From a checkpoint of a small transformer trained on Wikipedia: 66.9M parameters, a variant of Adam for these matrices.
Each number is 200 + 30 x the weight over its row's rms, rounded and kept within 0 to 999. Layers, rows and columns count from 0. The size before them is the row's rms in percent of the matrix's.

# layer 10 MLP down (transposed), 2048x512, rms 0.0643, rows 236-290, columns 384-447
104,88,181,177,214,221,212,210,148,218,231,150,230,197,175,209,213,172,225,226,185,194,185,192,188,173,212,225,139,183,199,164,190,259,184,208,175,215,224,202,245,157,221,205,214,201,224,184,205,235,235,222,233,148,204,167,222,154,198,235,216,245,213,196,236
105,206,139,192,184,181,193,240,163,129,248,197,173,208,232,198,170,185,160,177,266,183,206,178,157,229,157,162,222,225,202,144,222,211,176,201,195,201,158,175,184,160,183,201,167,206,222,210,216,198,190,203,170,230,219,190,281,209,250,177,153,193,179,211,250
105,201,185,189,170,148,163,224,183,180,223,243,198,186,173,234,173,198,154,212,192,158,229,172,198,150,170,230,166,213,207,167,193,164,178,215,205,165,195,212,237,226,176,186,141,198,198,224,214,181,211,199,181,250,211,198,177,241,206,253,165,177,195,230,203
099,212,179,211,202,190,209,156,184,115,148,236,205,230,188,166,267,208,189,228,199,198,198,168,178,182,186,206,206,211,216,197,152,200,239,219,187,209,181,206,191,225,232,139,165,223,215,202,144,186,181,172,179,201,162,201,230,185,157,147,188,191,152,229,190
109,198,256,183,234,283,166,190,181,218,192,205,257,172,232,209,202,204,160,135,164,163,190,215,220,111,212,198,260,204,211,234,209,181,253,170,149,217,197,155,195,183,206,210,161,249,170,251,186,143,217,245,159,250,227,174,165,224,228,152,235,244,199,201,163
091,210,141,166,194,205,205,176,219,188,236,210,208,160,208,185,223,214,187,184,216,225,168,194,203,170,209,174,120,206,189,207,203,222,180,151,189,205,235,157,235,231,232,231,216,236,199,195,185,162,185,207,201,135,233,240,229,205,257,170,197,240,196,173,223
105,198,227,231,199,239,227,137,234,179,198,187,180,171,171,186,212,264,196,194,171,200,241,204,229,223,248,220,181,224,190,202,155,240,204,212,231,188,272,166,184,182,207,144,189,202,230,222,241,196,255,190,214,186,203,212,213,172,192,216,229,176,174,198,219
098,168,232,203,220,188,239,161,172,188,213,158,195,166,196,183,179,141,214,155,187,220,210,154,172,219,205,154,177,170,283,215,196,186,204,228,210,227,279,202,199,225,233,213,185,210,211,190,216,201,160,164,236,190,188,233,169,220,193,166,239,196,140,194,238
108,181,164,205,231,190,180,213,164,191,246,244,207,226,191,175,221,175,178,194,200,187,192,210,191,228,188,231,175,237,175,171,161,210,198,145,178,163,212,244,238,230,253,200,190,176,210,222,191,159,208,209,234,264,182,230,179,185,174,194,224,174,214,207,164
093,211,174,192,195,185,188,201,223,234,210,200,204,219,189,267,211,198,169,162,138,201,238,160,206,175,208,204,238,227,118,206,183,211,217,201,222,263,177,183,170,214,248,198,214,170,150,175,216,233,202,197,139,188,193,174,218,175,137,198,247,167,216,217,198
107,166,186,175,195,154,218,215,129,179,185,211,196,143,188,216,229,208,206,247,215,152,205,218,216,205,211,182,172,173,245,164,184,163,194,170,206,210,169,206,181,239,189,247,193,202,251,225,175,151,233,203,193,149,207,179,218,160,198,219,151,205,193,186,196
108,220,232,222,232,215,197,186,208,199,221,196,166,136,181,211,183,226,168,233,212,188,211,187,266,209,194,200,235,229,205,215,225,221,275,208,223,155,161,170,230,255,262,214,158,183,148,192,224,196,190,210,234,183,183,204,275,269,212,141,212,195,145,201,208
115,238,158,217,239,238,262,195,194,185,201,234,202,187,208,208,238,242,218,200,177,169,180,196,201,218,197,184,213,171,253,147,204,202,240,209,198,171,187,196,160,200,223,229,228,172,156,199,205,193,243,177,213,173,223,190,183,155,198,228,208,165,209,219,190
095,207,215,243,213,166,157,193,176,202,230,174,222,184,226,228,183,175,251,224,207,206,206,256,177,173,224,191,215,174,195,190,262,201,209,224,178,190,160,191,240,198,240,181,210,205,261,191,194,215,246,170,229,173,215,244,186,208,204,202,186,218,197,187,227
107,188,127,198,226,202,163,225,179,215,201,208,92,185,153,160,242,189,203,203,209,224,126,251,209,158,173,247,140,253,210,164,197,203,241,173,190,171,163,219,191,205,278,184,216,166,201,193,274,184,193,160,161,183,217,186,188,188,199,214,166,193,211,219,170
098,201,141,214,216,192,230,180,172,126,231,163,189,223,206,205,218,261,182,243,206,186,156,137,267,170,261,239,170,222,172,174,122,142,216,191,233,191,232,222,185,172,184,237,209,183,235,195,213,284,210,202,244,186,218,187,192,168,162,170,178,169,173,230,200
102,179,188,162,239,208,233,210,104,192,159,165,187,164,188,165,223,236,152,217,132,224,203,217,260,151,207,185,167,181,143,168,197,208,239,159,222,274,195,279,208,241,218,243,203,165,214,210,194,223,205,212,178,201,204,212,184,162,227,183,187,169,263,208,203
099,161,226,193,222,231,193,214,152,239,245,152,231,237,194,200,201,232,151,242,236,173,165,268,217,146,149,162,199,212,209,185,199,211,204,146,211,143,186,186,208,170,204,173,246,231,176,225,170,167,248,188,202,189,206,210,190,212,206,194,170,210,192,203,190
102,207,190,202,162,228,280,207,225,223,221,183,203,198,234,178,178,254,205,210,226,222,257,277,201,182,202,250,248,175,205,199,210,155,240,237,216,209,134,182,227,225,196,229,201,278,218,168,191,183,208,162,253,247,224,233,204,236,225,179,242,185,276,199,191
099,186,196,198,207,190,216,183,201,227,193,204,209,156,176,155,197,213,152,118,207,229,181,162,200,152,213,172,220,231,246,145,213,226,224,175,215,170,236,226,173,168,242,210,174,183,236,182,169,201,208,196,170,169,266,195,153,231,262,226,195,180,177,185,116
102,223,199,199,191,249,221,210,230,193,171,181,228,228,201,173,190,216,203,221,256,296,254,252,216,158,223,219,253,202,199,209,160,215,216,198,195,241,193,188,160,181,191,242,190,232,245,217,183,177,190,188,221,251,174,217,176,258,209,219,221,193,185,180,188
103,198,206,177,267,195,153,216,179,182,257,248,211,191,184,192,168,187,197,206,181,290,180,244,245,190,184,231,188,235,144,216,212,195,181,188,203,229,165,181,204,194,202,182,195,183,193,180,244,207,201,201,198,195,237,214,177,189,177,214,182,188,227,206,145
103,198,159,226,217,227,175,198,111,158,201,194,165,181,172,182,183,179,190,239,230,216,211,201,171,137,178,244,179,186,154,273,194,143,167,220,166,208,221,203,156,206,180,146,169,217,240,211,204,211,203,165,245,194,227,216,209,177,189,152,149,176,208,220,226
087,197,160,274,201,206,179,194,168,232,186,224,158,177,227,151,122,212,170,211,196,183,178,166,194,183,175,160,159,225,228,212,224,206,176,221,163,203,216,216,162,194,210,192,197,162,227,202,159,280,277,230,188,202,174,187,184,213,175,194,180,189,214,170,148
082,152,192,199,137,212,244,235,166,183,221,228,130,207,193,160,182,179,154,212,187,205,184,206,205,188,200,173,116,223,211,182,154,197,147,175,152,206,213,174,201,194,225,217,166,201,227,228,246,188,250,156,183,154,215,184,151,187,184,254,203,213,181,217,191
092,198,219,185,230,226,218,186,197,216,124,174,218,186,191,176,216,245,158,213,175,227,222,177,278,158,205,221,187,254,202,197,183,133,208,186,188,255,206,247,227,179,247,158,197,243,269,154,176,212,173,246,253,199,171,190,156,214,208,188,235,202,174,203,216
102,229,210,266,186,173,194,229,167,197,184,145,178,187,209,201,214,226,210,239,236,218,150,183,184,197,171,228,221,79,210,218,173,215,199,202,186,241,206,231,135,186,230,211,195,203,229,131,200,216,190,218,213,230,213,176,207,212,223,192,184,173,209,206,184
094,245,213,228,219,221,168,241,158,213,246,197,206,205,247,166,235,227,194,211,247,220,159,204,194,172,160,216,208,250,216,137,235,241,199,232,173,229,254,193,162,205,187,163,139,177,204,183,233,213,184,239,169,172,153,226,193,167,217,203,159,209,149,274,251
092,213,193,227,198,209,136,237,183,209,180,215,157,239,183,193,221,179,160,206,195,212,160,190,247,164,225,235,249,166,236,189,192,174,148,189,176,205,204,202,184,213,198,195,171,167,166,214,230,224,216,196,221,185,210,241,199,243,189,179,199,217,196,272,218
114,210,223,152,178,234,257,201,159,143,165,217,156,193,232,167,166,222,190,190,207,202,192,159,224,175,237,198,214,172,250,201,166,157,233,203,215,206,242,188,198,201,204,176,231,218,221,224,247,153,205,168,207,291,162,211,208,149,207,197,211,218,168,203,184
104,230,163,229,159,167,229,182,191,159,162,195,193,218,220,203,253,225,201,250,153,217,181,183,162,162,204,245,208,189,178,199,226,173,224,237,246,180,221,224,198,153,188,240,167,155,167,209,244,155,155,200,196,154,203,192,213,188,215,209,190,188,178,247,175
094,191,244,196,223,162,215,192,252,214,163,244,171,156,210,182,192,209,176,212,214,207,187,196,236,257,200,218,206,191,212,238,209,189,227,218,231,209,221,184,161,150,255,169,211,236,216,239,204,154,208,234,121,228,240,169,185,166,203,206,219,208,224,222,161
106,174,184,249,189,150,224,242,233,186,165,182,216,206,208,171,137,236,201,192,187,184,190,192,174,208,200,217,246,193,154,152,226,186,254,248,223,204,165,201,190,175,129,197,193,199,194,179,215,155,216,221,193,270,184,149,179,259,176,163,186,158,158,204,228
087,247,198,197,165,202,268,200,186,182,187,217,211,169,198,216,234,220,189,236,210,200,163,207,195,164,225,185,205,119,231,169,213,212,214,187,186,245,175,241,182,210,196,194,179,188,267,166,207,229,207,200,203,185,206,213,183,188,187,192,131,159,145,220,191
101,143,199,220,179,249,161,220,168,208,205,186,205,187,172,174,159,169,184,244,224,191,201,204,162,183,210,226,237,215,209,232,232,235,161,218,213,226,228,226,237,201,184,237,213,205,212,178,141,200,210,228,188,177,202,174,207,183,163,218,140,169,191,216,233
106,210,132,230,198,206,220,191,160,168,217,198,218,225,211,163,162,245,156,205,165,143,173,167,217,209,166,153,155,192,205,198,213,221,210,188,231,246,157,192,217,235,283,201,165,180,262,233,199,236,235,178,177,215,205,250,163,168,231,153,191,217,179,164,217
103,149,227,182,185,207,133,201,208,208,156,249,211,213,200,256,157,184,200,185,174,250,195,206,183,187,194,168,179,223,208,182,212,162,208,181,198,214,160,263,149,234,204,263,136,170,204,213,219,170,233,201,231,193,186,215,205,159,190,223,223,159,222,171,186
098,199,205,212,236,221,226,202,227,254,193,220,189,209,196,257,189,145,174,172,202,171,242,227,183,154,141,157,181,235,238,207,215,217,159,156,233,228,144,210,198,216,227,204,230,243,211,159,191,224,166,149,158,258,228,232,171,181,198,184,155,173,193,186,266
109,207,235,256,179,209,241,200,159,237,232,229,198,202,214,203,206,199,245,192,199,284,169,212,139,182,232,190,201,285,199,211,139,219,162,208,170,133,187,178,218,203,246,222,252,224,214,259,183,195,210,200,193,193,182,233,229,171,151,222,169,212,195,187,187
086,200,167,183,216,201,178,200,204,175,164,240,215,155,198,250,188,229,189,173,242,196,186,139,192,144,191,191,154,227,112,137,254,201,186,200,192,187,100,242,235,210,162,198,162,163,191,191,220,213,176,218,212,210,211,175,183,155,194,226,252,179,204,231,205
098,193,252,246,202,248,222,225,215,207,217,208,121,176,188,179,153,223,273,251,204,193,155,204,205,149,212,219,210,237,179,150,176,210,204,229,171,185,241,211,169,209,184,209,177,238,200,207,150,163,201,192,234,192,198,251,235,182,170,145,181,199,220,193,165
110,170,146,186,216,209,150,175,214,198,230,180,157,203,202,189,211,230,137,215,229,155,143,226,208,159,186,209,195,240,195,202,199,249,218,165,191,182,168,223,187,221,217,219,179,157,221,231,242,198,180,207,236,202,191,170,182,190,145,215,202,160,208,231,194
107,220,158,187,217,223,164,217,219,183,144,198,205,170,165,185,199,254,184,197,225,124,242,168,205,198,181,164,237,210,195,212,165,254,223,195,233,212,189,152,182,247,152,222,173,195,190,184,205,221,191,191,235,227,187,141,141,177,206,182,209,167,145,147,190
110,211,190,166,180,203,230,191,216,191,188,235,197,200,221,205,188,176,185,235,226,199,230,140,160,153,156,244,164,194,207,195,211,211,199,201,173,214,205,162,195,198,169,217,192,171,122,250,229,257,197,194,255,144,196,163,131,208,202,201,205,197,199,183,229
101,155,220,207,187,215,251,192,175,208,256,226,247,198,187,191,218,203,192,217,231,218,177,166,150,152,176,276,216,234,197,182,146,161,231,190,158,229,256,200,162,153,239,202,204,211,191,198,191,161,195,236,206,225,207,215,208,219,209,193,199,197,204,228,217
100,225,167,189,212,202,217,189,181,225,216,187,281,199,205,140,241,142,137,223,218,208,246,228,237,210,206,141,262,214,208,213,218,169,219,150,211,211,174,229,201,204,249,193,181,177,226,191,200,188,230,215,140,186,205,128,230,235,190,210,236,144,204,256,176
096,218,241,169,221,220,198,194,270,231,180,259,197,181,212,193,176,155,255,206,188,172,216,191,179,194,198,201,158,171,215,143,277,221,229,224,185,235,127,211,228,176,181,164,198,211,170,240,194,186,213,156,231,212,264,206,214,244,180,225,232,203,237,178,175
105,202,236,215,197,199,266,157,221,169,233,240,259,224,231,187,168,163,205,191,201,245,202,202,221,256,283,175,196,155,237,150,229,175,190,183,183,199,234,179,212,118,218,197,223,162,204,225,255,237,233,220,184,197,182,210,231,148,147,237,147,243,177,219,171
099,183,215,197,280,216,187,198,234,171,212,193,197,255,219,195,192,202,253,240,225,192,218,228,150,231,179,243,190,165,218,213,214,201,253,183,248,227,190,207,207,178,208,214,152,173,212,221,161,188,193,212,231,301,231,177,172,156,225,268,172,184,209,175,245
084,189,185,239,214,195,187,174,258,169,221,194,202,210,174,182,177,201,236,217,252,162,200,209,203,222,257,251,204,190,195,127,165,198,177,238,193,204,237,214,176,213,186,193,193,172,138,205,232,191,243,154,205,202,202,208,201,210,238,177,209,225,238,226,224
101,181,218,162,247,195,162,193,167,227,228,179,235,179,262,218,180,181,194,238,197,157,225,151,223,185,168,161,187,163,224,201,259,216,171,184,200,251,177,232,179,201,208,212,238,232,209,179,168,232,223,157,191,260,220,199,210,143,151,170,204,171,166,222,214
105,200,194,216,171,230,224,206,174,171,166,218,222,207,214,166,243,235,152,225,207,246,162,145,219,172,225,183,214,264,173,226,221,245,174,195,186,209,239,232,244,203,215,219,181,201,200,222,206,182,209,221,202,243,301,202,215,153,214,157,235,171,177,207,189
107,206,195,228,209,189,251,208,153,165,211,198,152,171,159,237,224,256,158,181,199,198,176,205,231,162,170,185,194,196,204,165,159,188,215,229,177,208,185,202,176,185,124,205,164,187,222,176,184,249,201,194,256,211,199,224,241,238,184,198,199,173,251,203,225
100,207,211,181,147,204,155,208,249,237,206,121,222,175,252,220,181,193,165,189,183,210,212,198,197,219,204,205,213,164,162,223,238,215,226,167,229,229,159,222,159,247,223,259,243,166,201,166,219,238,158,229,166,244,209,144,219,190,178,221,218,208,227,216,229
096,162,197,250,213,240,190,208,191,193,183,165,171,273,232,192,176,171,213,184,153,143,174,190,246,208,269,221,191,185,181,134,225,188,196,165,267,194,198,214,217,240,241,175,169,189,207,168,211,170,184,244,205,213,210,213,195,171,165,211,170,220,228,182,247
# layer 10 MLP up, 2048x512, rms 0.0703, rows 237-290, columns 384-447
104,182,172,181,186,151,201,134,183,185,278,216,222,201,216,209,209,217,188,146,223,211,179,175,206,193,224,201,223,204,194,175,195,182,168,179,116,200,153,211,199,190,230,173,278,156,171,203,259,178,202,203,190,263,192,188,221,208,202,198,213,194,182,189,235
104,249,159,153,188,127,170,156,226,211,224,197,247,210,205,230,169,187,138,236,151,226,237,209,160,177,162,201,196,220,157,241,198,151,180,226,195,215,204,230,219,236,181,269,240,202,187,191,194,133,207,204,197,217,142,248,226,184,186,161,198,136,165,254,217
096,205,138,227,167,159,185,201,237,198,200,228,221,206,161,226,222,233,232,177,172,175,245,202,161,170,122,198,187,255,146,169,175,222,158,225,193,165,171,273,155,184,218,228,177,224,227,239,177,235,222,220,213,206,188,99,170,163,215,177,184,211,204,212,154
109,181,184,233,217,258,234,209,228,219,230,221,197,248,218,153,258,239,205,180,211,145,199,218,189,176,177,237,246,227,205,236,217,161,202,222,163,211,194,235,228,181,190,225,199,132,173,265,207,166,191,219,164,258,218,147,223,198,196,217,194,200,143,158,174
093,178,170,238,227,214,183,149,164,142,201,183,200,187,162,246,207,165,206,246,216,198,205,177,201,222,195,155,214,202,195,240,233,240,183,175,233,208,201,169,197,215,211,200,222,141,197,221,160,137,238,145,185,238,190,187,198,168,269,211,236,250,143,201,203
105,185,221,223,223,182,172,160,165,264,236,193,200,229,215,251,170,205,199,183,182,167,224,171,196,199,160,200,234,247,186,243,210,197,204,179,193,173,195,202,219,188,208,213,161,150,174,207,199,195,214,209,222,176,163,173,188,193,182,178,173,230,193,183,203
097,169,173,165,219,242,216,218,181,191,224,163,204,200,201,269,281,224,212,180,199,202,221,207,183,247,226,230,249,212,186,214,226,169,122,157,223,224,196,227,169,183,184,256,144,167,141,190,203,252,188,180,225,140,149,138,171,204,188,211,221,258,231,150,278
110,208,218,209,159,190,244,216,224,232,186,197,237,183,149,166,169,241,205,124,212,205,252,227,211,204,197,182,222,231,186,146,148,160,232,195,196,207,213,249,200,129,230,156,205,160,232,149,172,197,190,181,189,194,188,220,265,203,220,159,171,216,180,206,203
096,234,179,276,216,162,232,190,236,265,162,178,166,157,180,173,217,177,256,196,141,249,184,180,221,187,198,198,250,221,155,246,188,169,159,198,197,219,207,187,270,198,208,199,223,120,188,212,254,195,179,172,174,193,160,233,239,179,208,197,187,252,217,206,180
106,171,130,274,167,186,159,149,227,201,198,164,237,216,209,231,217,207,230,150,207,186,193,171,137,231,197,182,164,214,146,224,204,193,196,146,191,215,208,194,196,244,229,209,173,186,208,222,181,195,210,134,167,250,156,200,189,178,199,185,197,157,165,174,230
106,212,205,177,234,224,247,191,297,221,228,206,203,150,165,166,157,204,247,240,226,185,162,245,237,225,206,148,225,173,182,218,201,231,229,188,156,205,166,195,188,168,216,223,204,245,209,194,175,202,147,182,192,260,197,242,230,201,174,167,244,263,182,176,202
115,252,151,180,220,179,182,205,180,191,182,208,193,164,138,171,246,226,249,199,204,198,210,174,180,224,187,173,185,234,196,191,234,210,182,226,185,201,255,199,226,210,202,233,196,146,197,220,213,91,202,215,141,236,190,191,185,231,238,177,159,242,195,220,240
096,208,163,182,227,188,165,162,211,214,225,169,206,207,177,232,227,179,198,198,214,185,235,211,167,241,203,210,229,272,186,178,212,171,185,214,185,172,195,207,199,219,195,175,171,219,215,166,177,179,193,178,195,213,183,212,251,229,179,236,229,182,178,242,220
107,194,225,205,222,231,225,251,216,167,160,176,239,235,273,169,218,140,190,215,216,228,220,151,170,233,161,231,252,255,197,189,229,188,171,200,234,216,166,162,177,224,206,157,180,216,191,228,168,173,186,212,179,212,171,207,244,203,258,222,190,261,185,132,212
097,188,216,184,188,177,272,235,159,223,236,163,181,275,174,202,230,200,211,161,266,213,169,128,177,239,213,254,223,230,196,240,209,200,225,200,185,195,195,163,198,182,201,192,226,183,164,217,192,185,153,209,215,223,212,208,148,205,180,199,251,213,175,215,166
097,196,177,209,196,137,134,147,226,176,171,206,243,191,177,209,216,226,219,190,176,201,172,183,218,242,200,174,213,257,123,171,212,257,207,191,193,239,205,193,158,205,198,138,217,164,200,179,214,120,197,218,112,164,192,165,178,210,230,197,238,210,220,204,240
094,195,158,199,209,238,255,218,211,204,201,187,170,196,130,259,199,210,166,211,176,221,199,241,130,202,200,191,218,215,190,119,189,160,178,227,194,215,163,164,200,152,187,144,228,236,208,237,133,209,196,242,170,130,229,175,180,174,202,222,240,173,212,227,233
102,229,233,213,214,205,124,189,201,220,173,129,158,201,209,192,241,193,201,157,180,198,171,230,234,244,200,205,222,187,177,167,196,168,199,218,218,187,213,195,161,251,152,161,187,192,162,178,188,221,195,194,228,184,223,205,204,248,200,249,183,188,230,177,226
094,197,208,197,219,176,215,211,228,233,193,198,183,221,227,134,186,152,177,225,157,236,179,164,152,195,165,161,211,219,198,232,246,168,236,217,172,149,192,172,198,162,186,179,143,198,237,233,159,180,197,227,174,209,272,113,217,192,245,206,212,148,191,240,232
101,155,216,188,170,163,177,227,221,219,218,215,238,187,228,211,204,206,198,170,227,222,212,224,158,190,205,198,196,209,212,222,205,205,165,185,188,199,191,226,182,171,137,217,184,165,223,211,188,224,177,200,159,231,211,221,214,210,211,218,207,199,217,168,235
103,217,266,244,203,203,209,207,212,184,248,143,170,173,155,269,256,209,148,165,188,177,173,222,163,220,178,214,208,203,199,192,230,192,218,205,201,224,175,178,178,243,236,224,185,209,204,206,176,226,194,182,227,235,104,203,223,167,191,216,232,205,216,143,172
094,190,214,258,188,206,200,143,210,237,183,205,211,192,142,205,188,192,216,182,227,175,246,209,149,193,220,204,195,224,210,229,194,232,187,191,261,179,209,230,198,187,156,203,197,223,181,262,241,156,226,188,179,232,217,230,160,219,200,234,201,218,172,177,217
092,198,261,186,206,238,204,229,221,180,163,157,220,220,172,223,160,246,243,187,211,181,249,189,192,230,232,232,238,207,161,174,176,211,168,214,267,210,218,212,190,183,214,275,193,254,194,240,175,167,156,193,208,226,232,235,206,174,191,190,180,229,190,216,215
088,218,191,187,159,206,225,231,158,181,222,176,138,214,228,219,257,114,241,203,202,178,216,237,169,192,217,130,205,298,199,172,199,200,194,153,241,226,212,210,217,203,196,193,214,171,209,189,172,197,206,163,187,213,181,176,211,126,227,264,256,233,199,185,227
091,205,198,211,207,209,203,208,272,163,201,222,170,220,176,192,158,188,116,219,251,163,201,249,152,191,193,204,235,203,226,185,166,200,161,136,195,254,206,251,251,146,205,208,232,171,206,167,168,173,184,221,181,186,207,183,230,169,185,239,216,245,262,159,195
100,235,212,199,173,192,226,222,197,185,190,188,215,222,215,160,241,208,125,236,233,234,162,222,164,235,218,189,219,214,200,180,270,173,174,193,211,218,240,163,190,149,234,177,190,185,183,194,173,197,206,214,188,192,185,170,209,185,247,244,203,221,225,144,182
096,185,188,209,223,234,202,235,273,174,229,238,281,215,218,202,132,206,147,200,216,156,249,235,214,227,249,187,200,244,229,175,206,174,172,236,187,127,276,231,190,201,231,223,258,182,177,205,207,186,162,214,200,144,211,196,213,215,186,113,198,213,228,234,215
088,262,154,204,176,199,191,193,227,204,240,209,205,186,184,244,138,195,202,226,219,190,192,225,234,176,226,208,170,223,154,222,188,184,181,283,208,185,216,196,203,222,205,219,185,214,186,202,240,134,179,217,182,245,214,176,164,175,231,201,203,195,158,147,209
113,159,166,213,219,188,196,195,226,226,236,163,183,265,207,176,198,186,151,161,217,238,215,208,208,247,155,199,156,210,212,194,187,167,200,189,187,195,206,229,192,149,170,222,194,178,181,177,184,203,166,177,215,215,206,240,224,224,206,239,219,200,254,195,156
104,226,194,189,178,224,235,169,171,199,218,187,254,253,177,165,254,181,196,217,225,225,195,172,192,227,225,238,265,155,209,189,293,207,185,176,238,194,193,140,184,195,212,209,198,230,201,177,237,202,230,157,206,210,217,158,209,234,211,186,252,216,177,194,158
097,206,197,180,157,210,193,190,218,167,196,174,194,185,182,203,246,195,192,175,158,201,220,221,198,217,211,171,237,233,206,228,212,193,180,209,190,195,217,187,193,299,191,150,248,159,181,185,176,192,190,178,131,240,181,181,192,209,209,214,207,192,205,162,243
107,186,164,145,210,164,217,161,212,223,272,138,220,263,252,204,216,216,207,194,204,215,210,191,193,223,175,176,194,179,208,237,226,223,147,110,217,177,247,203,207,161,225,184,241,180,184,203,188,197,163,175,152,294,198,170,212,204,229,228,198,200,120,173,175
095,236,115,216,185,218,218,213,251,169,230,171,214,198,215,212,131,155,204,210,252,206,205,159,181,221,177,123,162,229,157,225,204,181,202,216,231,183,164,223,177,214,164,202,176,193,162,153,207,154,220,131,155,166,154,182,194,174,162,229,265,207,267,198,237
098,207,176,217,179,177,209,243,229,147,240,192,201,193,245,196,233,236,216,230,229,240,236,146,250,210,214,160,201,191,207,197,217,209,200,195,230,218,217,178,247,165,164,161,167,177,171,190,190,226,172,212,172,208,167,188,196,250,185,192,241,188,219,129,194
107,210,239,200,233,246,217,200,199,218,197,228,236,173,200,212,186,224,242,199,256,193,196,185,189,226,271,218,231,187,257,214,179,240,245,190,244,156,207,275,217,194,163,281,206,225,191,212,184,161,144,204,185,224,147,258,184,255,137,197,195,199,190,166,179
098,239,276,194,193,178,194,190,225,186,202,201,228,283,136,179,192,165,193,206,198,213,204,146,131,274,199,225,195,245,241,226,220,193,177,187,220,209,179,201,164,206,174,218,220,221,197,257,196,221,213,226,193,139,192,211,218,157,236,163,232,247,222,180,165
099,200,214,219,208,133,185,197,182,223,217,195,231,224,187,265,198,147,218,212,210,201,211,206,201,205,145,201,194,262,235,193,234,228,235,169,235,151,177,207,200,185,193,197,224,181,212,214,182,194,201,179,158,184,183,159,204,194,208,197,207,202,167,215,235
109,201,187,185,232,232,232,242,174,237,149,228,222,165,127,197,207,221,201,182,178,167,192,196,161,227,228,162,298,185,181,232,189,231,196,180,171,199,196,185,187,211,234,205,224,206,138,180,215,279,211,202,119,221,230,219,234,206,174,123,183,154,221,220,203
090,220,183,207,158,197,222,258,167,269,218,140,177,142,164,174,129,217,204,225,239,189,219,272,262,205,191,188,191,240,186,269,195,221,152,228,205,190,284,266,154,169,223,181,259,187,214,232,149,213,244,209,182,220,222,181,186,160,197,201,196,156,211,206,249
097,238,169,237,168,138,231,188,226,173,272,174,187,173,174,168,208,185,227,177,262,212,198,179,192,188,225,186,208,212,194,209,227,154,255,213,162,151,178,215,187,145,202,250,194,223,233,234,161,208,195,175,166,253,188,212,228,207,200,201,174,238,211,135,163
110,162,213,168,249,225,230,225,174,243,220,165,218,236,228,213,223,149,233,161,205,149,183,211,207,214,232,164,190,182,205,228,280,218,187,196,178,144,177,234,188,216,186,148,241,211,185,215,155,193,179,185,176,212,219,162,213,215,217,191,195,223,211,184,168
106,174,197,155,206,173,186,213,252,172,206,180,146,153,201,180,208,167,230,212,243,200,178,251,188,195,195,177,242,188,218,221,197,241,216,236,240,236,223,207,194,198,165,240,210,186,173,167,167,194,135,204,177,226,169,152,199,196,221,174,216,154,168,182,207
111,248,223,234,222,203,154,211,219,217,231,184,194,183,179,181,178,183,213,201,187,218,185,159,223,216,193,255,215,187,173,268,258,154,167,201,220,187,219,185,172,144,179,251,187,202,204,181,224,213,224,208,183,230,131,124,147,240,210,216,158,226,240,174,216
102,203,201,234,249,229,181,203,270,210,228,180,228,181,208,195,171,180,192,157,197,233,208,199,202,190,208,182,184,204,152,225,206,196,188,211,193,208,188,175,169,115,150,234,197,199,196,209,198,191,176,230,162,213,211,172,209,159,247,171,256,193,171,195,201
100,251,222,225,216,203,184,186,182,251,175,156,184,223,237,215,223,229,211,205,217,192,189,268,189,179,209,223,225,217,179,153,185,252,198,191,185,215,202,234,184,194,166,203,185,189,172,213,198,187,155,168,253,181,203,195,204,263,231,195,223,207,176,199,200
099,168,185,160,197,226,243,170,219,229,154,184,172,207,265,194,190,193,195,223,201,217,172,284,211,216,211,196,270,240,201,209,203,204,193,189,139,204,171,165,234,206,149,131,201,179,175,192,186,221,161,185,171,199,256,214,181,175,178,162,192,190,220,168,211
106,171,196,221,146,235,188,225,182,181,265,215,241,164,211,188,252,173,193,181,196,144,189,181,234,229,174,247,285,262,196,226,236,191,174,253,240,151,229,252,174,185,195,185,260,178,201,224,237,198,212,219,239,219,172,194,228,179,186,191,235,227,147,204,244
102,188,172,292,210,162,196,209,191,237,209,175,191,204,231,225,141,218,168,198,185,221,200,199,207,228,170,172,239,213,216,200,164,223,217,153,176,186,203,233,165,193,152,239,184,166,208,214,204,218,218,196,174,199,226,236,217,186,182,257,189,218,160,150,197
092,160,250,198,200,208,179,231,192,182,209,230,208,217,169,220,248,158,156,183,175,217,234,210,155,203,218,239,244,233,203,248,261,206,251,207,257,176,220,223,194,221,178,239,159,183,174,143,189,193,122,226,187,238,217,170,214,196,225,196,194,189,190,191,240
100,231,179,179,152,216,184,239,200,185,195,153,201,173,193,235,157,168,188,228,247,204,224,213,135,205,157,164,198,240,188,193,231,224,152,213,163,211,194,273,216,227,160,207,244,252,209,208,174,223,222,154,169,236,151,194,232,205,171,189,217,201,229,202,190
107,188,191,148,214,167,215,222,187,193,189,201,176,209,254,210,225,166,191,167,190,152,166,222,199,211,177,155,155,194,178,196,249,206,177,185,187,190,196,228,196,141,189,133,186,189,145,235,168,201,175,138,225,231,167,139,221,193,200,195,187,288,204,186,241
104,254,232,195,265,240,231,177,200,192,223,185,166,218,168,215,181,136,170,198,243,183,233,203,196,205,257,230,243,224,204,146,234,273,215,204,223,194,209,188,186,192,137,201,158,225,176,211,180,186,146,187,148,277,189,222,234,212,193,227,255,211,227,199,212
101,196,205,206,210,239,192,222,295,161,180,197,215,184,195,172,179,225,154,202,158,219,241,216,181,202,170,211,251,182,202,208,286,237,183,183,227,220,143,193,165,208,197,226,206,173,169,216,159,150,178,167,130,206,240,207,218,184,178,207,247,178,229,182,196
093,246,135,225,218,237,217,186,194,212,254,179,259,206,186,152,217,230,173,213,193,145,189,219,183,212,158,211,252,232,169,150,218,190,258,212,163,186,263,222,238,250,210,153,237,204,105,173,160,200,226,198,111,277,195,234,258,180,232,226,220,209,214,158,190